config.toml
optimizer = "soap_variant"
warmup_steps = 200
seq_len = 256
Each number is 128 + 24 x the weight over its row's rms, rounded and kept within 0 to 255. Layers, rows and columns count from 0. Numbers have three digits each. The size before them is the row's rms in percent of the matrix's.

# layer 12 MLP up, 384x96, rms 0.346, rows 201-266, columns 48-95
104:164090130140130155081108122150126146106151110151106141114148132099146128111158112078095117137169165116121141115105126171108143132129116111119115
025:115118143118153158144076088149131162121056116113154144114180128090111132180161177144116140144143128124148136122126141147136130125106099098072152
085:101113151123088123108093141100131118116087142150106154132074098115098165105103169097143088155119105161106154131113144088115103088095112120129172
098:187122156169159100140094131114088126169129116132105129141149126124085128094152126090109114085127114075130155155113128116103107098111127088098129
092:139149106128122136120107109127142160125171061156100130154127125068077158167183125094092169118146084104114145112125122120149118149088146127106172
103:093106163094177147128103134097119106135107147154096159130077126105115133125169164133077134156139105105164142144073171158155108105130110086146172
094:162169144113119126151115140111119110153140121106115185132089099122094133144124172123156123148104137134140106152122167118121115089104083116147151
090:082133159148141122172130107128150099103117059135052148108144115071157113107146161119146126164152097108144144116168156115104158137121120135151151
113:136105132145153149066126128128098139097147115139127150088104127121136152118163109141102111153143129110116143139109121117077135129126140105136108
107:081132099093143109095101091135120137100157142116166107149123114112104144130150121103132132168159073130128120126106121161103113103155160118155107
103:124127168154157127135123076137152081128125125141136102148139120089106128117214154102119135088146161145148117167180136107140119143127094110146144
109:131094157087138093156128099170078167159142095136104142167123130123159130091136144103135141156116160132137109121095154117105153132125145158094177
090:139136157145120128078153131131132161144140107175135132138127071149133122150136151128107165124145101126173118112133109135109149118117096112111130
094:109123128165174146138123154135141115108169127168109115125153087140123139122200093081125094150108106116145142126115160140084139136086138128168115
040:144112136116160123112124124117111108088091127129070111091171140106135141121108133113097085159110140141125161092130149128090135126139071109136116
108:095104124137119124069161132141105113132113095152127143153161096119133122163186151150066137082114143138130113100166105102143157148104140091101132
107:159111110114137117109126091135136148125159115108114127121160154116118136181142140106123112139126101144126134079103117117128126128155107122094142
103:128088148095128145128168089146104099093122100165131092163168142176133144129101147118125114121102114141147107091144164126112158115123131114125125
105:141134142123158161116159150111111163107110103117095157160141146107108099125138112149093103114116163097150121116125120111113146141139133110104115
099:131126144140154137162132090074142150147125116132128127112133132061090134130157136127195105122118130102128133158145115082105168145114089116120133
109:159134090172135118161121126130105146119100129138131150149113112122099129145178088125125128139160122122131081163113127116132086177171152081136132
098:118134127132117137136144185140146161121133136110168140122120140080116119145113134085128139089147145115101153142179126144093135130103110091085116
097:144121114145149126109167131116151150109093153155161118119117129071130127083094138146127153134126163115145216112156098145121144120124101174115132
100:133126128117125106147170120109130110115124117172168119144142135115175111164168093126123105103091169111115093113117122136151072139123100103118152
087:082136134133103162150090139145149135094110111143118135112101124127125141140095157085119135129098143121146121127141142107160105076114145091069141
094:155111088159114122150106118116126099115135140107107153133153158104102151122135152146122110098137101158166142128122142123123106080143109116115131
087:126144192114121117144128116117126124109121130129159169145139150089162096104087162143150090146151151165121119132140142117141157088151160091135074
120:135096162081090124123146142130131138127067114140131124157073093129133122119152138108093122148130096122132092134157141118133122128186124100102125
088:102086152149152111169109084096102117152128170095175082098120136112076099148146140123114104173153137126116143162145165124129121144116126126114130
104:178098164095126127134113121145120116155131128153086161118123110137121119116182128154136058115150133093153123128121143133128152137120125140071124
110:091116179075150110107173109128104109130127121140152156165097154141125121143128122166119131156167122135141138140112156112095148158159115115118092
103:143142146095146153093083105161155151109122136144116099141098120100087123132162119148147066101099119123100133098171124140147121143123109105131114
111:133084095156158149121125135133106142125131109131166179118132150101119123130128156134119121124128153143144144154177104085102159112103138134079113
092:106121146159107104159153105166150145136112121144119142137137128101144132088136148097126135111143055129155158109132145169104126111091097140103177
098:126123165157128112139119133108101132112165153154169120142149080159132125106112120154084131119147165082182140126124115142087121129138131168149083
109:151117142126110102128116126108094161137121106139174091094100147117123125126141131118111142121127113084188120133113154142085121130128077103081138
099:137091140114128148119132138107120151133130119122091130145178143143107112107117095153127120142133133119178120092103186152112145149144078119128139
097:131125119117110119069084148093050168138131126125164098095116119156173134154156173075138140147096139180149100088127141106110106145136112098104125
088:113153125148134124123176106110151122131135129178152096122167127138130077120146127133124100109153136137133130107131146141134122132143087143074103
103:143135113132120187114132163129134142133122152099100097051158136143072180169145136093118116113106088125167152124130113129132147103112124131092152
104:165126128132129146126114129132120132104131106120084108066142137115150163103130133125145121182151141128127135078148182086145139111141108119110145
092:144090127145175109122119139096165109122116074106116104172092127097092136139138103116113151109149140189145122130115102137101161107105106099091127
097:107083132102154155116130135093140101109100135161103118140105101124134116105150205098098119134151133128144186103089153109125122095119173112155128
095:118110165102124152139106142124133085148095106112147100134119123120106120163124135148111084152156131117127109132098131125159091086130122107079112
101:138108087139136155127132092141113121112105113141081099141156159115140113128113140164113109069139129164136117109207114143126150189121117142117106
092:133059142141132107141089143153114153109142161118125121133145144128091121120124146101117118123129112132153156116125130094124068145135108122103171
094:132116153125108148151118116133088149123120130132106200093097140127148137150117140114169133150119116129127124119102097111079096098107101144084106
102:132107095150132113107104100123164131098137117152079170130152153118147126111173156124144141158082104160111130150146118142127132152145138123113121
098:138113155157128138136138107103122157130139102086138135124118139099121095117146170117163104072126154162173092113132140121130139083158145102143099
087:122160142119141174160128122126101105125088160107125140129094127125137146152119177092177130155138121112143156125148156106137118144117107132147141
105:101116111136138154121161149111118154131106135163141127170117156126125122110123086101109147122114146121177145129164108063114169123145097137088127
123:146060127167108139099156108142124121103110178152152103117121140110156129142166175144110132160122099138159127118122083092127143152102113110124110
089:129100120105144142124105101145180091129163123175124115116150115110085139120151120134139135137147116080140097097146152158140150157085096068119106
091:110086119130160099117108123085102162131099165160107144098144097134134126120135053135155172138137141094120107123128145123128156121083117123149137
099:115159154118198092124130117145101123125083140149093112088107108109123163102156134121147111149139121156109145163121101090086113109119119154129119
090:116158131124132118158181095152161147123122150101083117128111151100093133109097104163142080052149125110131151067154133137119094108106104126165155
098:149110115112145127084151120157129129135108121118075085123160113144119104174160097112100129103169090118130151142149144149118104084153189109129112
094:127072126137117134162130111108147126086117132133135141126153154116114166147138156114052109122146136147149149145133139133189139075164145134201150
105:128133137104154117131143173151159122106107151117105135132114118124174120148161132118147147189151157076148099108135096101130111144104142123083144
101:094092125162156117140110110107111109141137145157081108125101134108164137171166149175122137159122151136099118114123124130140161146131130090137146
124:120113154193105117136171138155108144114102110092132094134140115115109166129130181154129093102112150145136157113124135158128112128183118135068076
109:124094137110090115158131132082129146139124087101083132125122159113118128129131146121108067140142186064131145165094103137098146134134154144129131
102:109120138127135102101129170143122133146114155128091172137094125126129083120114130110089124108164128136163173132139119131102137109167127144087161
102:106094097173094115122097119123110163107107132145123151138114117139152149176157125135112127110139082129144120151142132164131129112138148165086113
102:143079152108168137088170145155132115134123114133108131119115120110110125140109134124092118123099171162115178131096145134130111115158112058138106
107:113124151143156151095103118123127158107139093113153152108131141118129100071118140101114117075113121162133148138121148088093135140109058144101153
# layer 12 MLP down (transposed), 384x96, rms 0.364, rows 201-266, columns 48-95
114:143150106138138137100110093122162168143135142139105087129156118142137128119130167106154147122122095168127143134138143098184183108111142143121143
023:113133140150144122156147117120133069158156124136127115121149093152188123173127146128142132118162156105167139099128095147126152150142096129155129
073:155120148128108123084130090162116106134112088138142121173155113106156104122116146128118107126142142102108112126115136131140096116099089103096126
102:167089129108113122096126119159141129141138156104124137111070123117162144135129098150155123106122133115162113163140144157134117105138168108121163
095:132122144134105124131060107132109114122153133136144154156141137090136130126141139151146155151149107126096137138160127132120144165111184133124142
106:121120108101132139123105106105171112110144114112131151137029102104109109121150175149099113099129100141095148112133132110217127133137135122096104
073:116140152095151108115141122131138115117074108142126093114184125103145102152116160116090121122116105140114112113145123140048105123161143129123134
089:099148122160134119145103130115160103129106129101142102108156105104111151131112092120185202118113119139160133147095129119088105100122148128110133
119:122108127150125135129165162103116175117185129153147136139128126149134110136122067130146168153121177129147119156132119130092125142140145154129139
109:134132120119107100155098111117093139131122128115138124139116118116123147170138085103123140138147149109147155124138108161091144150184160108150110
096:104162172153156127131116131194114055102102102123160133121092135154134130104129112168136087143151149099108106128115137121148108133123122137168135
101:102131145115117151114168124150138132125126134122139104129125129143080088091116106140187133139159094173133140137140122103108164159171128102127136
100:160150141140105030118124153157189175085115137148101120140106149149109131140122164136162169121122178095113119126110137120071147130121127143109139
093:191115126156121120127167115116139118138183200128150138127188132121154142203140129136138156092145131128167112131125113129099123117131136118155111
040:086118130115100118132128110156147151151132093122150117169067161113128114150133124103163153149150111119168156103109159113177078116137175116132137
109:129156121133137086114128135103123195102123073148137128124163087116142150120155148132101145116106122135124123145155126136157151121154125087096144
125:138132082103144104123144127151148131140159145103136142105103174076096131142151112117142118119139125097099117154124163136097125129171148147114103
102:151071135073152104112173123096132095132066113141181110167132153154146141114103150127118107162146122106096130110144102147090153091122116125151160
115:171152119153115142156133144103115140101137097125115136058131119113123103149149164112084133129172127138137104157131115092080103110160078121118128
109:123110115137116064139127149144126144127130144152116118122068121096107139134133130175119085101124117163128133136132087148091186114127131107141129
102:154108125101102125122141121106092138106126110104149159111143149138141109138111105147103102126104125163164117099098118130149118176097154127113175
088:120113130097174134112156175133115061082130166100128117134094107136160136118089126111124114143147094136113159141084110126136191117116166122146079
096:096108156117094120121163093111141135141091131144114111172124130099149125107166130149158126180138142089123097136107109146164158145138114102134138
103:141153128133150102129148120104163113112158184113132112118162124132105170126124115145081168126148143108131124122149147114169112131149074095145160
071:126144098098135133106094096155119083130105125143125144143166143108122157163112104141154140114137160171103161145126114126191118113125119141135140
082:117112140119152120139150083148123142160136132169135136151127109157150103068117113099077136131116122100101144159132144124107150200144103131174121
069:141110152130138070090125128138109058104138126150141133106165124071095122136109151129141134139169114123110150169129162131125172114129134140084095
113:116100124132118108135160150121126170165153091104129119103107148114159094101119134110098175136106061106153126156114136095141120093150106117128138
082:109088128111073110104166123134163112143133127118129115136173178116120167155120114122105142144145137088123144136091127109077106120132135142148124
101:083100142093140130110125093087105165173203126099153093133131149143130126142111130124109143140121146113160114144134109129078096133089118134101136
109:088151177138130142104149127124097102175160116163135122129033136113115121085105138098090136146140113148140111125107133131195113113133119143145097
106:076106169102145097155096104150131108150134105138135125147007158099125135091108152170146116140132151106134135154119135105124122142109122118110122
113:142135111113125125103108148092116156144140136141150123131092143104053137096150148134129145121120114169169162145150120093151161129139131112090140
071:123145128120149115111090102079132105092147128114110142167096145157152153097117133129154110129145145140074170145140136140106166112162168128120108
103:141135131137114139156129148110134090154152156080082123111112103112116170139108121132114161152108096064135124138156147121108155114101171088143166
126:142165117131126113127077137189137125098155131124125108087126132142155133123119082148141142128132126126108076128146137116149149124113096147123118
104:141139165163202103124171147129127137174135111151152134103173139153112131135128099150181113149113119109075094106105132114136134140171107155113176
093:089115146146140127139135159099105165120141142135141115139170130136149108131108116128119125080114121075159135111125115114104115144181127086134094
076:100141127135143137126084127159105101145131121124125132140162141127109143091144115149164153132121118065104156117093146131172177099162169125125130
112:128114126112106143146085140168122123154123103125082136129069120155111140125134136122083085111143121152150149115157166157155126120139085100131122
113:105115112139126124174116184148099151112130132156122167060117108164131101145137104114116118135152124157182182110121105083153129162110138128095148
099:153116138135147117149136108161130094162155153111124134150040121062165118141141151118150110119111135106125143146097138173130134116151109126101099
085:095128136097145133162144131102115088148142114139105174112058136072106093143159130128132137150144125161118133160093136112139171136110126123119109
103:132147108146128112151127141105134170112120106175149141121163101144092107111133101157066142111162089119130128166156144136180152130122127087135113
098:106113141135140115124145133103164121155123084107111164152117152140113099132140121097112172114127104121115126135100155156161104128154124099151140
087:111142125160162106098151108156161165121128121118160082123143162121130131147134104175108163149143110139168133133142154120074168118116154096129116
094:123121124118170136108167112107143141122114106130143101110124178088161137166113154120164124160147118122086142148105099121070161113087150092108113
103:112153095151117096148154122156120105150158124116122144133182125079100136096121109145131173124150149089100182066134131121137139090138110079127136
081:118123157139148122125124131143119083146146091161144148134111138105104126133137162125099136139123145148118143115091106169184087115123151109117130
077:160159079140121106100122130119129156120116120106141129118152151173146090096153144146111139112117131137117086148145090114146136057135143132142170
104:093113129142158087151098099132086122100137107100136109122083121134115136132106134157173102130161132182118158120092187144197128122114132144155124
123:132115091078092173129121107143095139136114136129134131156140160129118130089156142142123107152088122123143121108093100136091129134135145118090144
081:136154137086117148121113141096133090128172123132131138171166106133125157120167118113117123109134115115155119134136101132178122088157143118102130
086:084139103153108124148146150146148168117118146126088144139149136129155095148129182136151132148112160203130143146121114124229100136111130120142124
082:115118130137112171104144105120117127157103131103102115125147135113124101118181141130118056095160144114127133119129132139094145180179136106132113
097:144171095121144150091060155137129158137095116149149119110196102081112146174102128135107138128077133122144116125137148151150157094147160131128178
106:153103130175157132110119131106155166102127125136104143106122103118112085120127102118132107160199100162152150105176101115151117124183148099127115
096:113131143141160105112134088139124141127099098183135095112096118104130157089099148122161105132152129116095111123100161168149150117112155164105126
100:143100135098137150127161144149120141141160098120129137090032141118130145147141144137155083090114126101105088158123094132074125143118131113122120
099:128121131132112145166096157145136122154191111138148071093109099150122138166156110093149109156086162130134119174110126139183121154139119131133098
155:174135132139124092115138138111096152125116091112139130169110126139110113093123132137141082101155127093178137051103092156100113157110121152134127
115:119160122114095119127142148112154140175103101103161128106134162118158125190147124130159107139095148122096139149113147150082108147130117129114125
097:102121155130122157140117103132177069132124117112154116126110099136105158140153119158109132136128130125093135134137150101096109129129132077179113
107:158111153147127109119092087151131124084174102101111093125122089113149162135162146153132120127123126075121100121133109123131147095125125107139097
108:138130139171100135096111134129111129148117070135130163181084174155077107100098140155202118115149147125138150149119116181090130125176120153119111
113:138166114147143121143123159067106165119177145112105147131099150145139128120163156137146117086126137116118127140124114111163143140104143085109095